Weights of a small GPT-style language model, trained from scratch on English Wikipedia.
Size: width 128, 2 heads of 64, 4.46M parameters.
Architecture: no biases in attention or MLP, untied embeddings, normalized queries and keys.
Each number is 128 + 24 x the weight over its row's rms, rounded and kept within 0 to 255. Layers, rows and columns count from 0. The size above them is the row's rms in percent of the matrix's.

# layer 2 MLP down (transposed), 768x128, rms 0.0608, rows 300-326, columns 0-127
size [ 99  87  87  88 114 127  93  91 111  98  99  93  95 114 107  90 104  85 139  91  94 107  81  91  82 100  95]
[[106 187 110 133 192 136 144 122 137 152 155 132 110  80 115 119 109 170 126 106 140 139 115 122 135 111 124 126 135 168 134 131 128 102 127 127 165 150 119 137 139 200  92 156 137 136 121 104 175 143 118 135 151 114 132  88 111 139 180 160 129 145 144 120  94 148 138  93 109 153 100 166 161 144 134 140 151  96 105  87 106 116 107 119 147  96 110 124  82 132  96 169 159 112 140  99 163 136 136 114 132 109 123  87 146 113 112 128 154 103 146  98 136 127 118 114 148 120 133 131 158 116 191 103 130 112 121 118]
 [137 152  91 151 118 136 143 138 126 106 188 135 100  90 119 111 110 168 158 110 134 121 144 138 111 139 143 100 161 129 142 140 158 157 103 176 134  95 111 122 120 106  76 143 112 143  96 124  98 141 110  94 107  90 112 105 119  95 135 102 134 151 126 118 135 147 144 114  97 114 113 111 124 121 129 143 131  90 143 137 149 123 146 122 156 124 102 140 129 157 103 156 138 112 123  91 172 158 160 153  84 118  80  75 146 122 141 174 116 111 147  83 141 135 139 161 126 106 146  91 102 155 163 139 152 147  71 118]
 [ 64 160  72 124 160 174 127 161 155 127 136 131 103 110 120 115 120 124  77  99 134 150 127 148 161 120 135 153 190 125 153 109  92 102 111 108 113 156 167 116 127 159 120 106 157 103 118 123 123 135 164 148 183 101 125 143 132 142 160  67 139 105 148 151 135 113 107 100 133 123 150 126 123 116  90 125 163 145 111 120 127 165 138 122 138 127 141 108 109 153  95 153 147 118 116 106  99 116 107 138 151 145 127 116 119  98 137 114 139 190 124 103 116 113 126 151 118 181 105  93 132 112 130 127 146 145 107 104]
 [144 171 165 121 141 117  90 104 129 112 167 104 155 135 168 128  67 133 102 150 134 137 114 122 104 115 112 156  99 150 131 186 109 102 165 111 162 143  99 174  84 167 114 102 124 142 107 147 148 130 116 132 143  99 138 104 136 106 107 135 128 129 128 193  83 158 111 142 100 111 121  90 115 131 125 128 151 108 112 115 165 133 175  72 119 134 127 134 163 130 140 123 138 125 141 109 137 138 154 130 130 127 149 118 136  93 162 133 138 114 155 108 118  79 147 104 124  85 154 125 124 155 126 137 107 146  88 110]
 [ 92 183  96 151 149 130 113 178 106 136 166 127 149 131 115 117  91 144 124 159 117 163 128 111 179 128 120 123 119 157 133 105  98  90 164 135 108  78 121 117 101  94 122 125  96 144 121 137  70  90 119 113 147 148 128 134 103 142 132  91 106  67 145  99 121 158 115 151 117  98 126  97 113 112 159 165 118 117 108 129 134 159  98 115 117 153 129  76 116 123 142 143 109 143 170 116 119 135 100 134  98 144 135 128  89 133 137 133 135 109 123 146 134 112 138  91 136 153 119  68 113  99 150  99 111 109 149 132]
 [108 141 155 137 140 135 143 159 154 160 114 117  99 175 143 150 169 146 139 112 111 108 169 133 139 117 124 101 157 133 120 101  95 154  86 146 117 136 162  71 176 122 115  89 107  88 155  97 151 137 122 137 141 142 135 148 148 149 145 138 133 130 120 113  96 105 136 150 109  98 132 101  81 117 125 152 101 114  72 110 129  99 121 145  69  86 115  95 170 145 118  87 134 141 127 163 145 104 120 134 124 100 118 143  92 111 171 153 130 157 146 139 105 130 130  84 132 155 110 154 145 127 111 160 114 135 152 128]
 [145 105 137 139 134 107  95  98 126  92 150 111  99 103 171 117 136 126 135 118 105 160  76 146 114 149 130 130 125 103 105 108 168 135 133 148  99 106 129 119 116 130 127  99 124 152  75 107  95 103  96 127  90 154 140  87  91 116 106 119 140 115 128 125 150 163 155 106  96 177 110 151 127 144  98 161 130 119 107 166 117 144 119 117 114 172 177 126 105 169 122 103 111 129  97 199 126 146 141 108 132 133 118 160 123 136 131 117  81  88 124 132 131 144 126 131 146 115  85 121 119 152 164  77 147 126 108 105]
 [115 115 101 113 127 165 119 125 148 137 149 159 164 144  97 194 113  86 125 146 133  99  91 142 141 137  95 154 108 130 116 133 108 145 134 131 100 142 107 131 161 169  53 114 153 158 105 129 141 107 166 123 158 103 124 117 148 139 162 126  95 145 121 155 112 139 109 161 125 128 149 107 133 156 157 118 145 143  95 124 129 147 115 129 137 105 119 149 116 110 151 108 117 132 147 124 146 110 124 138 119 131 102 138 132 130 163 132 187  85  96 148 125 114 132  95 141  93  86 151 138 119 151 134  66  63 156 109]
 [ 81 132 132 129 138 109 159  97 172  87 120 137  97 138  96 126 169 101 126 126 135 132 159 139 135 111 123 120 132 112 118 122 161 145  77 122 119 135 182 101 107 163 158  77 143 134  99 104 177 106 123 115 110  90 165 165 147 104 135 136 119 102 157 131 142 141 108 119 131 117  80 130 148 126 141  84 134 147  86 149 146 104 121 132 114  96 139 114 131  70 150 132 126 115 100 166 102 179 134 163 131  77 130  98 151 124 138 139 118  86 159 138 122 131 111 104 161 150 105 113  97 134 119 112 138 118 116 122]
 [121 146 111 105 169 151 118 163 130 138  85 134 120  86 106 109 163 167 117 158 129 133 152 159 119 129 151 123 131 104 108 107 118 126 112 158 114  94 128 132 149 108  52 135 147 181 109 126 105  94 148 133 146 141 131 103 107 123 115 134  87 142 131 121 143 142 134 101 124 129  75 128 121 100 117 144  94 161 128 111 130 135  68 142 125 151 144 128 106 120 133 167 153 100 122 157 107 173 130 156 136 179 116 111 116 107 135 131  82 110 139 107 152 151 102 122 124 159  84 127 140 133 149  68 145  85 109 134]
 [110 128 148  87 199 142 147 129 110 160 101 117 162 137 115  73 149 133 128 150 126 102 147 136 117 179 117 148  85 137 124  89 123  85 116  95 139 141 155 108 108 138 141 109 183  75 113 169 137 135 121 124 148 129 158 156 149 125 122 119 129 119 132 124 156  78 131 124 136 159 146 136 156  93 116 100 104 160 143  81 123  95 136  98  98 117 108 141 116 125 124 152  97  95 126 132 170 131 109 112 140 155 156 124 124  86 129 108 164 157 108 143 107 125 102 142 122 167  93 170 124 109 137 144 137 121 134 114]
 [152 128 130  78 175 127 117 124 158 153 145 117  58 146 157 164 136 144 108 142 133 113 123 108 125 138 119 125 126 138 106 111 126 121 116  59 133 136 151 124  96 137 133  67 115 135 127 101 112 124 150 135 137 150 134 149 199  94 111 116 108 163 121 167 104 148 175 140 112 111 107 132 162 156 142 120 146 120 150 150 120  97  61 122 107 136 128 149 118 115 113 129 148 142 172 133 103 137 124 137 140 116 116 153 163 130 118 113 103 113 114 171 158 142 159 144 153 152 172 172 136 161 138 143 147 133 138 108]
 [137 169 140 167 129 120 109 125 104 141 121  93 149 191 159 116 136 105 139 122 133 119 174 137 100 115  76 145 132 105 137 120 142 106 111 121 133 140 159 118 122 117 101 103 117 135  76 155 127 120 103  82 139 123 125 118 153 157  55 103 139 119 187 106 132 148 122 115 131 148 102 142 108 103 135 173 172 154 179 154 134 128  86 140 136 110 137 121 151 152 116  82  98 156 133  98 120 124 133 151 124 153 110 100 148 160 131 139 154 110 155 157 106  95 118 130 132 136 114 132 127 149 102 114 128 166 171 144]
 [130  87 157 122 115  87 138 106 123  99 121 166 145 167 134 151 145 122 116 156 153 146 125 116 106 165 118  91 131 115 134 122 130  93  98 135 111 132 134 120 109 141 138 133  86 118 161 123 155  72 120 100 142 114 181  99 125 143 125 145  82  98 103  82 120 107 199  98 153 122  95 117 124 124 122 169 140 123 171 161 136 160 127 102 133 176 122  96 119 100 114 152 109 128 154 115 143 139 130 163 115 129 120 116 149 162 151 153 118 114 117 167 134 134 130 129 160  98 129  90 128 155 152 142 171 142 126 170]
 [132 164 157 124 149 109 140  80 150 111 172 157 145 151 165 102 117 116  77 124 141 105 125 124 111 129 125  86 137 150 138 141 113 118 174 128 109 145 128  57 143 125 147 123 133  66 159 109 123 155 170 139 145 126 104 147 165 115 102 103 131 123 187 138 132 135 114 148 129 134 123 115 140 137 144 131 168 115 130 102 126 119 148 114 111 115 166  81 129 168 161 113 138 148 121  96 140 120 118  72 133 144 103 120 108 159 135 109 124  77 127 111 116  93  94  92 107 126 147 162 121  98  95 133 117 109 140 148]
 [135 118 173 137 134 129 124 120 114 132 153 173 157 127 141 122 131  54 113 108  99 136  94 128 108 126 146 162  89 122 149 115 116  74 178 169 157 146 147 164 107 166 168 117 113 135 105 132 146 152 132  98 148 121 187 160 145 127 132 121  99 151 150 108 139 143 125 105 162 123 123 111 124 112 100 132 104  87 122 121 162 130 136  86 159 165 103 129 156 106 140 149 111 149 125 117 123 111 122 145 109 132 147 123 105 162 152 137 133 151 123 133 149  83 127  96  87  69 113 147 120 117 116 123  98 119  90 108]
 [167 163 130 117 101 133 165 140  73 171  97 132 114 126 127 157 154 125 144 147 129 142 153 105 192 130  91 126 131 103  98 166 166 136 157 155 105 127 106 121 105 107 132 185 126 129  90 186 128 145 102 116 115  88 171 134 129 190 137 144 134 155 152 187 101 113 126 147 144 117 108 128 158 164 146 106 124 128 137 148 111 121  77 170 137  89 132 131 130 139 133 159 122 109 128 136 126 109 142 135 138 132 138 124 126 142 153 144 146 117 130 115 111 144 148 156 157 151 143 144 123 132 143 119 143  78 113 155]
 [103 146 109  96  84  65 141 117 122 129 111 121 134 130 163 104 140 105 132 126 163 152 160 140 111 114 146 113 113 122 114 118 169  98 158 109 150 152 169 142  96 164 145 111 113 126 107 116 133 110 182  92 108 128 156  99 124 156 111 122 155 131  96 102 113  96 175 134  99 122 140 116 139 162 112 145 110 134 119 107 140 160 131 139 119 183 101 124  96 104  83 105 134  87  90 133 162 150 140 146 162 147 102 130 117 132 168 156 113 120 154 128 118  98 125 161 141  82 120  81 106 135 172 129 139 128 123 117]
 [ 86 125 150  96 123 132 137 103 108 142 176 151 124 157 107 127 119 138 140 107 143 109 102 108 174 129 130 125  74 142 147 125 108 147 153 104 138 104 122 135 132 113 140 139  91 108 145 188 145  95 112 131 124 189 133 130 143  86 139  87 150 123 114  74 126  95 130 142 110 117 136 145 113 124 145 117 108 106 143 161 189 152 123 129 103 137 141 117 144 139 125 108 104 177 154 133 138 134 106 153 116 168  86 113 112  95 137 130 127 115  79  82 109 140  84 137 139 126 122  93 166  97 115 158 140 169 120 148]
 [131 124 178 120 102 146 161 174 110 136 149 143 111  87 128 125  81 146 100 135 145  81 171 103 112 101 100 144 152  62 136 148 135 132 132 130 124 151  90 125 128 117 113 129 145 138 111 103 137 132 111 125 114 116  95 135 117 103 126 105 142 127 153 138 148 180 113 139 158 163 126 129 138 135 143 159 168 150 100 159  88 148 121 148  91 154 117 158 115 147 123 156 158 152 171  92  80 113 110 159 154 162 135 105 109  69 150 125  92 100 129 121 123 134 138 122 160 147 140 124 154 145 153 101 114 149 110 118]
 [156 138 118 185  84 136 114 137 189 100 113 109 102  89 107 144 124 126 147 131 161 121 151 110  84 144 163  85 158 182 152  90 154 156 120 133 152 123 156 154 150  97 147 114 135 106 133 112 149 105 164 154 130  99 141 134 145 168  89 133 132 170 144 142 137 105 116 133 115 128 130 130  94 113 115 162  94 132 123 104 148 118 104 143 125 119 126 107 173 171 144 156 128 120  77 137 110 109  93 141 152 115 155 122 140 137  94 130 119 106 133 105 122 142  73  99 118 111 158 134 135 140 163 131 109 145 102 104]
 [ 99 115  81 113 149 135 119 151 149 125  79 147 179  93 138 104 144 138 163 107 131  94 116 119 120 132 155  93 127 161 124 150 111 110 127 131 110 124 145 114  79 174 137 138 106 103  82 145  93 127 164 167 147 130 159 102 122 131 145 125 137 108 103 104  85 132 147 132 135  99 128 122 133 106 108 134 155  86 138 119 150 153 153 109 119 112 147 155 118 136  94 159 150 157 130 149 144 133 157 109 120 197 159  68 125 139 116 131 117 100 111  99  94 125 139 122 141 123  81 114  76 147 114 140 154 100 123 143]
 [145 108 123 171 102  77 160 132 133 171 140 129 147 105 153 105 172 146 117 166 173 138 132  96 104 137 138 139  91 100 135 120  86 113 136 156 138 136 124 147 123 146 113 117 110 115 112 175 102 134 133 124 157 168 154 141 147 115 116 114  79  91 169 127 113 127 110  88 131 131 166 146  76 107 171 146 116 143 103 109 130 171 141 117 147 123 138 103 152 132 106 152 102 132 133 137  92 158 137  80 100 120 184 122 152 121 127 129 105 127 172 170 134 121 115 150 141 116  91 119 143 104 126 107 112 110 132  94]
 [132 153  80 142 107 165 137 115 100 128 138 106 176 128 147 137 175 147 144 132  86  98  98 155  96 118 102 137 149  53 141 144 122 154 127 130 118 125 161  73 121 172  94 142 159  84 139 156  99 153 107 107 152 128 118 114 170 136  94 162 140 140 122 139 120 144 112 114 142 149 123 131 121 113 134 118 189 133 109 164 130 132 139 128 139  81  90 121 128 129 100 130 160 155 126  87 123 138  95 116 148 132 137  83 137 110 114 144 131 131  74 106 143 123 142 127 161 152 124 108 147 168 131 110 121 123 142 114]
 [ 98 158 174 121 147 123 150 137 133 116 135  83 107  97 105 165 129 110 115 157 128 110 143 114 129 158 110 102  99 156 116 134 108  96 125 163 112 152 121 182 163 135 136 166 116 133 105  95 162 124  99 121 147 119 147 101 150 113 128 140 105 131  87 187 135 140 133 102 130 136 117 111 118 114 122 122  81 114 142 124 183 117 154 152 115 119 115 124 162 155  91 127 117 143  94  95 135 124 167  97 159 151 123 103  97 123 106 124 150  95 106 154 104 140 152 125 132 147 184 108  89 121 123 135 183 168 152 140]
 [111 102 175 110 110  99 139 147 119 158 164 145 162 113 141 122 117  79 134 143 132  95 148 107 139 102 131  90 145 164 131 182  84 110 126 110 101 134 143  87  94 113 138  87  81 109 149 148 167 141 107 130 128 147 119 118  91 165 107 157 140 128 140 144 101  80 156 127 116 135 120 109 112 125 126 107 103 127 144 137 115  91 130 120 126  74 135 129 106 121  81 134  89 146 131 132 179 145 170 100 154 115  61 101 100 153 110 122 142 135 150 110 127 144  91 129 100 155 140 123 127 133 121 142 118 147 146 125]
 [142 117 127 121 100 139 136  87 132 174 115 179 100  90 129 122 105 145 114 127  84 119  89 131  93 132 122 137 124  94 134 124 132 127 108 142 144  65 129 163 129  81 108 148  66 115 155 118 137 110 131 154 127 128 146 123 134 134 104 131 101 148 141 105 139 116 147 167 119 153 102 133 158 111  87 113 146 144 162 143 108 129 160 100 146 166 149  83 131 171  85 128 121 133 127 122 103 101 159 163 117 109  92 129 132 135 137  77  96 176 109 120 136 139 122 119 161 135  97 134 101 104  99 107 101 107 108 164]]
# layer 2 MLP up, 768x128, rms 0.0946, rows 301-327, columns 0-127
size [105 105  90 104 112  86  99  93  98  99  90  93 105 111 102 103  89 103 104 102 108  95  98  94 106 107 108]
[[159 152 147 114 102 155 167 155 149 186 105 135 115 184 105 132 170 110  86  79 126 124 137 131 126 125 132 163 128 118 118 109 112 146 103 105 142 131 151 130 119 134 122 146  91 110 164 130 138 142 104 108 129 145 114 149 148 121 124 161 144 169 144 133 107 120 100 120 147 124 157 130 129 138 121 105 122 163 132 115 107 135  94 110 111  94 156  97 100 100 102 114  99 144 165 110 115  66 129 120 161 123 115 123 133 111 103 115 149 144  92 191 105 124 111 181 123 192 104 143 120 144 148 142 162 111 108 157]
 [ 92 175  91 123 126 126 118 169 136 124 132 100 126 144  89 119 145 110 133 111 123 134 118  55 132 151 107 108 128 111 112 103 109 138 105  99 137 122 162 131 153  93 166 115 133 108 126 137 159 136 156 137 202 118 127 154 171 119 137  68 153  88  99 116 154 125 141 154  79 138 143 109 158 158 102 122 110 135 138 135 111 143 139 130 102 122 155 139 119 135 102 126 109 120 105 125 109 116  96 147 149 134  85 133 119 112 164  84 140 163  88 169 119 115 119 142  76 160 127 114 107  97 126 154 111 136 127 107]
 [126 128 126 125 118 135 141 105 142 142 123 116 149 147 135 125 165 121  89 111  98 106  93 101 119 103 100 114 103 104 165 138 160 155 151 136 131 113 153 124 144  98 104 168 137 116 161 156 142 146 106  86  76 170 130 189  85 114 137 114 163 163 115 124  67 119 143  86 108 137 141 113 112 114 123 111 110 148 121 137 118 106 173 141 125 101 120  95 159 158 154 129 112 189 120 184 116 143 105 154 146 165 103 101 147 110 114  89 120 139 157 137 146 118 113 131 127 109 139 143 131  92 107 114 153 116  96 135]
 [152 136  76  98 133 119 137 176 129 147 117 143 135 141  96  68  98 156 159 118 101  96 109  94 170 141 100 102 106 126 147 112 127 148 129 137 166  94 181 123  90  82 149 123 114  98 118 154 103 141 157 145 125 106 130 117 127 154 128 106 151 125  85 113 129 156 197 128 127 119 131 129 138 117 147 112 151 112 154 119 112 136 137 142 157  99 139 151 147 124 114 176 130 104 163 134 137 135 144 105 159 153 116  89 117  85 109 105 130  83 100 125 104 120 146 119 144 146 139  90 161 106 129 176 131 144 115 130]
 [146 174 127 120  91  97 121 171 111 183 146  92 120 160  97 112 162 188 148 135 138 118 153 124 150 124 111 147 112 137 163 125 107 128 119 117 167 101 143  95 134 135 138 177  96  98 126 154 153 138 124 104 134 142 182 146 153 123 177  88 115  97 117 143 146  99 121 142 120 145 120  90 108  81 146 113 139 106 115 140 145 118 105 121 112 120 157  95 108 130 133 121 113 153 146 113 121 101 111 144 154 135  73 116 135 103 153 146 104 121  88 126 116 131 133 154 137 140 135  93 128  77 138 108 111 107 161  83]
 [125 138 121 111  90 117 131 158 116 157 120 162  90 150 148 169 168 141 137 121 139 102 157 138 123 146  83 117 120 154 113 118  79 144 138  96 118 161 126 111 102 130 125 154 165 123 173 119 156 148 116 161 137 136 130 182 126 141 137 100 151 140 133 134 106  85 104 150 172 123 161 107  87 126 156 102  84 120 164 110 171 118 128 128 128 120  91 107 125 116  90 126 153 168 176  87 166 149 159 121 153 130 124 130 113 148 144 133 134 112 104 144 141 151 116 172 127 143 106 125 127 139 114 191 125 160 112 125]
 [130 171 123 110  81 146 149 162 121 120 145 145 159 152 107 150 120 148 136 125 159 121 134 127 160 149 158 120 148 124 150 157 106 108 124  96 127 168 142 107 164  96 125 121 113 162 124 131 156 124 138 100 170 127 101 145 150 150 150 154 147 104 133 111 120 135 104  85 162 162 147 121 139 114 100 142 117 174 156 173 131 133  80 167 127 149 164 146 109 135  94 114 138 195 107 155 140  91 115  95 118 115 113 112  60 114 121  83 133 128 104 166 137 113 124 125 125  91 108 117 140 105 141 129  95 156 127 125]
 [102 112 116  86  95  77 153 143 127 100  95 130 106 147 124 124 127  97 129 130 140 173  97 119 122 146 158 123 136 142 151 125 132 150 127 111 120 142 122 165 101 117 146  97 108 124 117 119 157  94 132 107 126 140 117 184 159 143 154 127 156 115 137  92 157 144 107 111 144 149 168 105 119 138 135 104  56 136 125 160 138 157 131 151 133  70 183 107  94 126 118 127 145 122  89 118 111 148 162 140 128 116 101  88 155 140 142 135 153 146 112 193 141 109 131 146 145 165  96 112 103  72 123 131 121 140 124 136]
 [150 141 100 138 104 115 107 139 158 128 111 116 160 170 144 195 184 121 132 119 161 128 162  43 150 132 118 120 149 154 126 134  98 117 150  86 131 141  94 120 113 159 128 171 102 108 154 138 113 131 126 122  99 138 101 159 128 140 148 150 180 101 130 125 129 136 117 147 118 100  98 132 119 141 148 104 137 117  83 148 123 173 114 109 119  96 153  96 123 164 132  93 111 154 187  98 106 114 104 131 147 125  83  94 139 118 121 139 135 138 102 116  95 162 115 136 132 144 130 128 100 134 127 144 141 128 127 152]
 [190 178 117 139 112 114 135 160 128 135 108  75 145 151 123 117 170 146  97 148 140 115 129 103 131 162 133 104  95 128 157 106  95 116 104 102 114 116 186 140 129  98 135 122 107 101 130 199 144 118 119 129 150 111 157 156 149 140 142 132 150 128 125  88 140 122 185 100 106  93 152 134 178 149 130  82 123 103 114 115 144 111 133 116 134 139 143 130 155  99 134 130  66 127 132 131 170 121 111 115 172 141 138 134 115  79 150 102 132 126 134 145 127 123 123 143 111 153  89 138 111  96  99 139 144 122 142 118]
 [136 153 110 103 144 159 161 124  62 148 127 128 161 131 112 140 119  96 126 101 117  87 154  98 116 115 138 183 131 118 160  96 142 138 148 111 125 109 125 130 138 115 143 197 126 158 139 145 117 125 112 171 129  91  95 116 120 151 138 141 169  94 124 103 153  97 110 125 146 140 179 102 142 109 144 103 116 159 155 107 152 125 139 113 151 113 122 129 152 109 119 138 129 120 137 144 109 115 133 142 123 140 109 111 105 117 125 175 127 162  53 130 133 151 148 107 131 155  71 114  63 152 155 106 124 124 120 128]
 [155 147 158 112 125 112 151 131  87 105 130 123 106  90 143 119 111 175 127 144 106  87 125 147 146 138 140 128 115 127 142  99 114 124 102 137 103 141 201 108 145  99 127 142 109 133 183 131 147  80 147 125 147 120 175 136 103 103 137  98 147 173 117 132  70 112  99 131 152  87 138 122 120 149 146 103 143 133 127 125 160 155 146 133  83 116 137 126 136 101 150 127 147 140 148  69 140 139 111 153 118 125 109 168 132 127  98 119 129 109 130 105 121 124  86 142 143 130  81 139 131 105 155 162 165  89 117  78]
 [101 169 126 123 121 123 186 154 166 148 158  93  90 160 110  98 145 118 129 128 146 129 125 110 138 207 131 108 124 160 163 125 137 152 129 133 103 142 146 113 106 132 144 158 129 126 136 108 148  90 102  88 189  89 155 148 163 153 124  78 126 115 150 120 126 129 158 112 110 135 127 123 135 120  98 124 100  85 160 141  94 174 126 110 131 150 134 121 149 165 139 167 121 121 145 103 111 150 131 156 142 117 115 127 118 141 132 112 155 109 138 142 118 130 116 133  92 124 161  81 106 123 175 128  93 122 168 111]
 [131 169 155 121  98 154 114 125 101  97 142 143 107 122  90  82 125 149 142 121  99 145 129  66 156 162  86 115 153 105 135 132 110 105 137 121 123 136 143 110 125 106 120 135 104 152 142 149 117 140 137 123 126 186 128 189 122 142 136 107 185 137 129 116  82 150 135 107 106 119 152 132 139 123 115 103 157 151 130 197 119 118 148 121 123 134 126 127 143 104 112 172 157 175  92 172 108  90 145 124 172 144 114 121 121  99 116  76 135  99 125 127 132 146 120 161 111 164 145 128 114 137 114 115 112 136  85 132]
 [111 121 122  91 109 128 139 124  98 146 136 116 109 162 115  97 112 119  79  86  97 115 132 120 113 143 146 144 100 137 161 116 141 116 173  79 116 159 171 167 149 102 189 152 110 125 130 126  99 139 152 128 117 143 144 134 142 117 176 120 103 120 142 121 116  78 139 103 123 145 134 163 174 105 155 140 131 143 100  98 119 118 144 126 134 165 110 140 104 107 113 115 131 120 149  83 137 144 145 140 146  82 110 147 156 123 127 154 147  94 115 132 151 170 118 125  87  94 110  94 131  90  96 156  70 108 113 140]
 [152 173 127  97 121 114 157 160  97 165 125 123 102 160 110 136 157 133 149 119 125 145 144  87 133 110 113 123  83 114 137  98  99 167 139 112 120  90 117 156  98 105 109 153 117 106 156 144 109 141 144 139 100 105 125 111 135 163 180 128 149  98 122 136 116 104  98 139 114  86 174  87 180 121 168 121 148 103 119 112 155 135 100 166 155 125 138 148 107 176 157 144  68 110 125 129 112  87 137 131 150 105  98 120 121 102 111 131 136 142  97 158 132  93 163 139 147 154 138 141 106 152 163 133 124 149 131 138]
 [123 108 108 104 111  97 127 135 159 118 135 130 110 147 125 104 117 117 157 122 108 113 108 125 132 184  95 130  85 143 148 101 115 138 115  90 178 109 169 147 125 119 150 154 129 129 110 111 142  97 136 124 121 160 113 115 150 139 163  92 141 115 170 101 174 175 155 133 110 136 157 162 129 142 127 100  59  86 162 136  91 154 103 147 116 177 145 152 126 154 127 171  91 145  91 140 135 123 136 159 142 149  90 135  83 151 129  93 119 135 140 111  74 141 157 116 112 140 129 119 101 118 117 123 146 122 132 127]
 [105 166 113 106  84 101 127 163 120 124 138 102 152 145  99 122 151 132 143  61 126 141 112 111 127 147 120 135 133 102 179 154  90 161 156 116 124  82 124 154 134 114 113 172 120 102 113 130 154 106 135 101 152 115 108 169 149 145 155 136 166 137 135 139 149 137 125 145  84 120 138 132  92 135 114  88 138  89 128 151 138 167 119 145 104 122 143 127 106 164 137 144 105 153 144 139 141  87 165 173 123 132  98  93 108 105 107 102 113 143 127 159  82 161 155 153 132 133 134  80 113 111 128 141 118 150 167  90]
 [131 126 133 116 108 171 143 125 129 148 136 151 138 130 159 125 153 127 108 129 123 154 155 130 127 170 126 137 124 132 172  98 111  95 111 123 137 142 132 140 132 109 198 126  77 139 165 128 133  89 147 125 127 156 105 130 132 130 144 118 121 164  77 132 112 138 123 143 176 154 147 102 130  96 118 107 114 113 161  99 113 171 106 156  85  81 142 142  86 128 128 105 124 145 172 123 131 178 119 150 102 150 147 147 124 134 147 108 133  97 108  97  92 137 107 145  96 122 157 101 124  80 105 178 188 122 139 119]
 [149 135  72 119 118  97  99 144  94 134 139 116 122 146 137  84 116 126 139  87 133 123 153 119 130 156  95  82 116 102 132  65 112 142 142  85 116 122 165 154 140  94 163  94 133 131 136 140 127 128 145 137 134 111 161 162 134 128 158 104 121  88 133  86 151 140 150 125 104 116 137 110 122 138 138 161 132 126 148 155 118 127 134 150 140  93 140  94 138 146 152 142 158 163 106 116 111 154 143 130 164 149 118  99 133 135 121 134  86  80  84 145 113 130 126 112 157 134 108 105 102 120 172 138  87  77  88  75]
 [122 162 106  90 127 153 147 156 110 158 134 116 134 139  72 103 132 139 148 127 146 102 108 124 138 119 132 110 155 135  97 105  91 124 143 119 126  76 154 121 125 134 160 154 125 101 118 122  93 133 124 112 160 149  95 154 156 161 151 130 150 135 115 125  89 119 124 155 130 119 147  96  67 111 155 108 139 131 107 175  89 166 141 100 146 113 132 152 137 145 105  96 113 115 165 164 115  97 117 139  91  92 126 149 108  80 122 146 116 106 113 114 115 162  74 129  99 133 176 100 151 123 138 159 173 118 154 111]
 [159 127 140 100 107 128 121 163 108 176 155  83 112 162 139 110 107 146  99 148 127 161 134 135 113 131 150  82 138 126 145 143 111 130 156 133 120  82 178 123 114  86 159 126 104 113 153 158  93 146 136 115 148 178 152 145 156  91 111  93 128 122 113  78 129  77 125 111 122 104 133 140 154 110 152 139 102 140 107 129 103 154 128 164 176 146 135 119 127 120 182 111 110 112 148 114 121 124  98 113 126 118 116 140 100 101 117 130 142  82 111 187 149 106 107 125 133 164 112 108 155 105 110 140 165 139 122 106]
 [123 156  98 110 103 133 135 110 150 124 115 122 103 150 142 103 149 141 161 115 113  87  81 121 126 128 104 133 113  90 145 111 126 101 129 166 141 120 152 176 121 110 162 153 109 139 164 129 137 128 117 149 118 103 142 108 140 120 151 132  91 116  62 102 175 146 148 135  74 140 119 146 153 119 110  95 104 155 116 133 188 193  93 144 105  96 159 145 144  81 113  74 134 145 144 140 109 133 132 108 135 141 134 153 107 142 129 121 115 111 114 148  82 136 153 129  87 152 146 121 136 114 103 159 105 119 123  97]
 [135 122 135 139 127 110 132 148  92 145 113 133 125 113  84 106 119 145 152 129 103 149 136 121 180 156  80 131 139 136 134 154 122 137 108 141 114 105 136 126 166 151 112 162  87 124 106 133 119 115 129 105 149 103 173 114 146 136 145 119 111 112 122 125  99  88 145 132 101 122 118 123 109  99 122  84  83 131 184 106 155 123 131 166 128 133 137 123  98 106  98 133 147 165 121  65 151 106 148 169 143 189 145 110 114 116 118 166 165 149 133  96 149 119 115 112  81 114 172 116  87 103 113 145 161 176 115 144]
 [144 171 147  77  84  92 149 111 101 138 127  97 131 207 113 100 146 133 129 107 135 104 142  99 153 141 122 103 125 111 168 117 121 112 126  82 115 124 157 138 138 100 161 104  79 124 161 164 130 124 123 163 160 141 129 161 129  97 149  99 131 142 128 127 143 112 142 109  82 116 143 117 119 113 101 119  94 135 159 110 140 158 115 131 165 130 130 110 136 131 130 156 114 160 148 150 126 128 144 113 157  85  64  74 137 102 113 128 119 115  90 147  93 131 151 141 122 163 125 112  95 122 123 137  90 144 123 132]
 [128 162 134 115 142  98 127 135  81 149 138 120 115 168 147 126 142 133  92  88 120 154 170  66 140 130  96 145 137 124 149 151 135 127 136 101 127  98 105 108 139 152 162 143 126  79 145 122 162 114 122 146 137 141 105 163 128 125 138 141 126 121 120 112 135 108 142 141 104 156 133 129 124  70 101 109 163 131 120 178 126 119 160 157 159 112 122 160 152 126 166 155 111 185 107 113 101  89 120  99 105 111 101 112 143 137 149 173  85  82  70 125 127 121 166 119 138  92 144 117 148 124 124 150 128 152 113 150]
 [129 141 111 121 135 138 143 161 133 161 116 130 116 146 122 100 145 199 113  70 111 149 151 111 148 151 105 120 137 141 150  96 118 146 172 120  89  95 119 109 127 135 144 149 136  83 168 132 143 110 118 163 170 130 109 141  99  99 139  85 107 103 129  67 114 125 117 126  96 165 119 134 101 142 129 132 108 108 136 119 155 140 125 146  99  96 135 136 139 134 113 185 133 124  86 102  74  87 127 135 123 116 119 122 142 108 151 124 127 116  77 136 115 174 164 129 127 113 169 105 162 107 120 153 165 120 125 134]]